Each number is 200 + 20 x the weight over its row's rms, rounded and kept within 0 to 999. Layers, rows and columns count from 0. The size before them is the row's rms in percent of the matrix's.

# layer 7 MLP down, 96x384, rms 0.194, rows 72-95, columns 288-383
102,161,209,177,201,221,216,191,244,195,156,213,235,210,200,166,175,213,177,201,188,180,211,208,213,197,181,192,205,162,181,158,206,189,206,175,193,215,199,163,175,212,212,198,204,185,198,195,209,212,173,222,193,191,162,213,192,213,218,165,208,193,188,210,245,196,202,214,198,201,204,225,180,186,184,210,222,195,211,178,176,185,180,183,182,198,155,198,193,184,191,194,181,202,193,209,188
100,222,217,203,220,217,181,212,169,174,222,200,206,182,235,193,171,197,206,193,223,217,188,176,212,226,190,177,186,186,229,199,193,195,179,221,212,184,192,158,202,184,193,185,198,232,186,207,181,182,212,185,215,165,213,175,179,200,203,201,165,213,221,227,221,192,216,211,169,169,243,202,188,183,201,182,225,194,157,217,220,192,191,203,204,221,210,187,197,227,161,214,225,205,204,189,220
101,192,237,205,213,188,203,170,221,176,183,203,188,193,204,220,249,208,188,205,181,198,212,197,215,183,183,181,203,262,218,197,236,202,220,210,215,167,179,200,183,224,196,235,210,200,212,180,198,209,198,170,192,186,196,191,182,195,185,190,178,225,218,202,199,202,229,203,188,194,181,180,186,165,203,221,154,212,238,206,206,193,187,215,181,190,209,212,250,220,173,199,192,194,215,207,207
100,180,168,195,183,239,244,214,222,177,246,202,228,242,190,232,182,207,204,194,165,221,213,215,192,183,186,231,198,191,183,184,182,193,199,172,209,209,215,178,180,214,184,221,202,194,175,193,205,215,230,215,238,169,214,159,233,180,209,185,222,208,183,203,177,174,214,210,173,227,198,209,203,208,225,221,211,180,235,173,205,214,176,205,206,197,190,214,239,220,216,193,170,174,220,208,199
096,234,205,190,190,180,215,189,220,188,153,223,185,159,217,219,196,187,188,191,191,181,208,154,212,229,237,171,205,201,204,213,195,204,182,197,246,180,197,216,188,197,168,226,202,175,221,171,207,228,220,171,178,187,185,167,207,196,210,240,165,192,189,200,225,231,180,183,214,192,201,226,222,164,206,186,180,230,210,210,205,182,207,208,231,201,178,178,206,191,224,221,181,186,213,178,237
095,202,216,180,214,194,184,214,209,179,212,202,210,214,176,227,192,231,205,222,200,176,194,192,185,189,165,186,174,199,184,232,209,200,168,224,198,204,184,208,157,209,218,204,190,209,181,213,200,204,221,205,184,183,212,182,172,201,221,212,212,198,211,174,163,212,215,183,231,202,212,205,227,202,234,203,213,216,144,185,207,208,163,201,213,211,193,212,170,203,184,189,224,191,193,171,177
100,202,180,189,189,169,202,179,222,185,225,196,188,216,197,185,220,174,216,210,202,191,200,238,222,172,226,190,204,177,224,162,210,198,175,227,195,188,205,186,204,185,211,208,160,183,232,193,183,196,205,195,220,205,189,186,231,215,212,215,202,207,224,231,174,197,223,218,194,208,165,204,238,158,184,210,202,210,191,210,218,203,183,204,196,172,203,165,191,233,203,229,192,155,188,216,239
109,185,207,198,193,229,206,194,210,173,194,179,205,198,191,205,208,197,242,195,219,241,215,205,223,197,201,180,188,209,171,196,175,201,220,198,211,206,227,180,202,194,196,206,225,205,198,190,218,157,193,192,178,160,230,184,226,171,200,225,216,201,193,202,234,200,207,180,203,221,218,204,163,148,193,197,175,201,237,196,191,192,209,187,210,182,218,198,218,221,201,175,172,200,195,215,201
097,187,204,229,196,196,198,186,162,216,203,229,146,197,182,194,247,184,186,216,204,178,210,164,186,180,170,200,203,200,211,218,141,217,192,194,166,173,208,252,204,210,208,241,211,178,203,217,179,196,174,197,213,173,192,221,178,230,193,212,215,188,232,203,195,193,192,212,192,244,178,207,194,213,137,179,187,249,199,228,175,195,181,173,189,205,185,231,189,215,237,201,176,190,170,187,197
095,186,201,214,201,184,242,198,189,188,199,207,178,181,218,187,190,219,176,208,187,191,202,179,197,211,202,187,206,230,191,173,253,206,178,185,205,190,240,202,198,205,156,195,192,194,178,222,223,225,232,207,192,217,186,206,213,176,206,161,182,243,204,196,221,249,203,204,160,197,237,203,220,224,205,182,185,204,214,178,225,174,235,193,209,213,191,218,187,187,161,219,187,193,212,197,159
103,161,198,206,171,206,196,206,208,185,205,197,142,216,207,178,184,214,218,206,186,223,205,201,238,234,204,215,215,222,196,183,193,227,196,180,205,206,238,207,198,181,193,204,206,218,200,210,202,197,190,233,227,212,211,221,176,158,208,161,196,183,236,188,219,204,179,214,221,217,238,168,205,191,189,188,179,225,195,183,200,216,184,187,222,208,207,214,208,238,215,213,210,199,216,204,171
100,220,238,226,188,201,242,210,199,166,226,211,180,216,203,177,162,200,183,203,218,207,157,177,224,201,170,172,168,193,218,205,184,203,180,237,219,156,187,233,198,188,185,186,185,204,189,205,213,189,188,223,199,227,202,222,208,200,232,212,189,191,194,199,195,190,224,192,209,195,198,236,198,205,198,211,203,213,158,204,231,200,218,166,200,186,212,161,218,189,194,214,190,224,189,171,189
104,179,209,190,186,177,214,212,163,159,174,227,208,185,220,199,223,233,191,194,216,161,210,228,190,172,217,200,195,216,219,192,238,196,208,184,194,190,187,171,187,159,236,171,214,225,211,179,211,184,185,203,187,202,212,205,187,207,186,214,206,160,192,186,152,231,220,223,205,209,192,191,252,195,199,186,184,201,200,210,186,181,188,196,191,163,213,182,186,186,190,217,157,191,184,187,161
101,196,191,245,227,180,202,225,164,203,202,199,206,185,237,206,172,194,202,210,197,211,203,184,198,195,184,193,232,173,210,200,217,164,180,191,187,188,203,164,237,195,223,198,164,201,204,171,199,177,212,196,212,205,180,174,171,187,177,237,193,195,200,195,146,181,206,191,173,211,204,219,187,194,184,173,177,247,231,173,191,213,198,213,205,191,200,225,208,223,211,223,203,213,192,221,205
101,222,220,199,203,184,177,198,178,208,204,200,247,188,199,174,186,182,205,239,192,227,194,228,193,207,167,184,208,235,194,232,180,236,190,231,203,189,151,159,250,193,212,222,205,196,213,184,182,173,213,202,219,234,249,192,187,193,243,209,197,218,194,166,197,178,214,233,217,237,177,197,187,174,225,184,204,195,213,220,228,203,205,205,197,214,189,167,162,207,149,196,230,175,187,221,171
100,202,176,195,223,220,200,193,207,194,194,194,193,207,202,195,195,202,200,180,234,180,226,209,206,194,208,193,195,181,225,182,195,182,190,198,167,239,202,205,212,217,186,199,209,173,176,198,194,215,217,207,213,176,159,160,207,212,190,197,210,223,196,195,209,154,207,204,194,208,221,175,172,195,229,203,176,249,199,200,157,181,211,182,209,220,209,240,182,222,193,190,194,237,185,243,194
098,231,187,179,221,215,202,203,186,214,179,242,191,174,208,177,205,166,228,240,212,179,201,181,220,172,209,184,185,209,199,194,187,157,173,215,170,205,168,221,192,185,164,181,188,210,202,206,228,176,233,142,203,227,193,188,184,211,215,193,227,215,207,233,220,199,248,167,170,197,201,226,176,212,169,187,206,214,212,164,223,243,189,203,217,221,220,202,203,202,184,215,159,184,216,202,211
106,165,251,192,180,199,209,205,219,186,193,180,210,208,209,220,162,209,207,176,191,216,205,202,169,172,190,192,189,233,222,186,197,211,218,210,193,191,214,168,156,167,192,224,211,192,215,261,199,178,181,172,205,186,229,231,209,188,215,196,193,232,257,198,211,190,186,179,216,219,199,192,206,190,190,216,185,173,208,215,197,175,184,204,200,195,236,206,196,161,202,186,176,198,204,214,191
101,190,212,181,198,223,187,195,181,221,207,220,221,180,205,237,221,227,215,193,219,189,180,222,182,238,176,191,173,212,203,173,243,222,232,203,211,170,190,203,189,181,229,215,204,210,215,196,188,196,182,184,173,191,231,203,232,207,216,207,192,192,186,188,218,215,214,229,217,196,221,229,228,189,205,197,214,181,194,218,170,189,194,197,215,207,213,202,230,209,206,212,204,177,216,215,230
099,194,174,187,187,178,131,172,176,198,202,203,185,196,226,208,216,203,190,233,170,188,204,187,208,165,175,186,185,202,202,171,199,227,217,226,213,215,230,185,196,209,166,212,183,196,185,203,206,216,214,227,188,202,207,221,192,201,165,184,209,209,199,238,219,205,203,225,192,225,223,189,161,215,216,191,213,222,215,199,189,200,209,203,216,207,195,208,211,175,197,203,181,194,207,174,178
098,228,215,211,225,214,179,199,203,226,179,206,184,174,171,223,162,182,195,195,176,199,254,200,181,206,198,176,201,194,242,184,177,229,170,220,180,198,216,189,213,197,219,226,190,193,174,238,207,182,195,187,210,215,191,200,201,208,221,177,172,176,217,201,197,173,199,213,195,214,204,209,132,225,213,201,207,193,223,210,220,196,190,191,201,175,204,184,203,202,198,216,212,209,166,174,204
102,179,190,229,199,242,179,183,177,215,170,194,199,188,200,180,179,218,235,219,211,202,184,205,199,192,182,215,180,198,196,170,201,161,206,196,207,233,197,181,189,165,206,222,247,214,182,211,203,196,215,188,219,170,212,172,174,200,226,206,230,203,191,214,225,208,229,208,175,163,173,194,176,188,197,192,197,219,186,220,196,208,168,229,200,197,185,186,199,219,234,182,202,165,215,223,191
101,174,191,195,213,192,175,220,220,188,198,190,184,194,207,217,228,200,195,217,195,216,154,203,195,222,210,205,230,180,193,211,189,193,207,195,194,197,191,233,196,197,209,199,218,202,194,211,182,196,175,186,186,200,226,169,165,214,191,197,223,209,219,205,171,212,205,223,211,211,189,195,174,181,195,186,181,211,185,177,201,167,219,213,202,173,204,222,210,178,210,189,179,191,204,214,191
100,190,200,194,217,198,202,187,181,186,197,237,214,239,203,202,216,175,189,177,166,217,167,216,193,225,190,194,217,182,188,177,199,179,212,225,210,189,198,215,188,227,212,197,178,216,213,182,207,213,197,199,188,199,218,171,225,230,186,245,213,219,167,191,190,214,212,191,204,211,262,181,202,229,188,190,217,193,208,205,174,204,197,231,206,197,225,225,202,181,213,218,180,164,190,194,182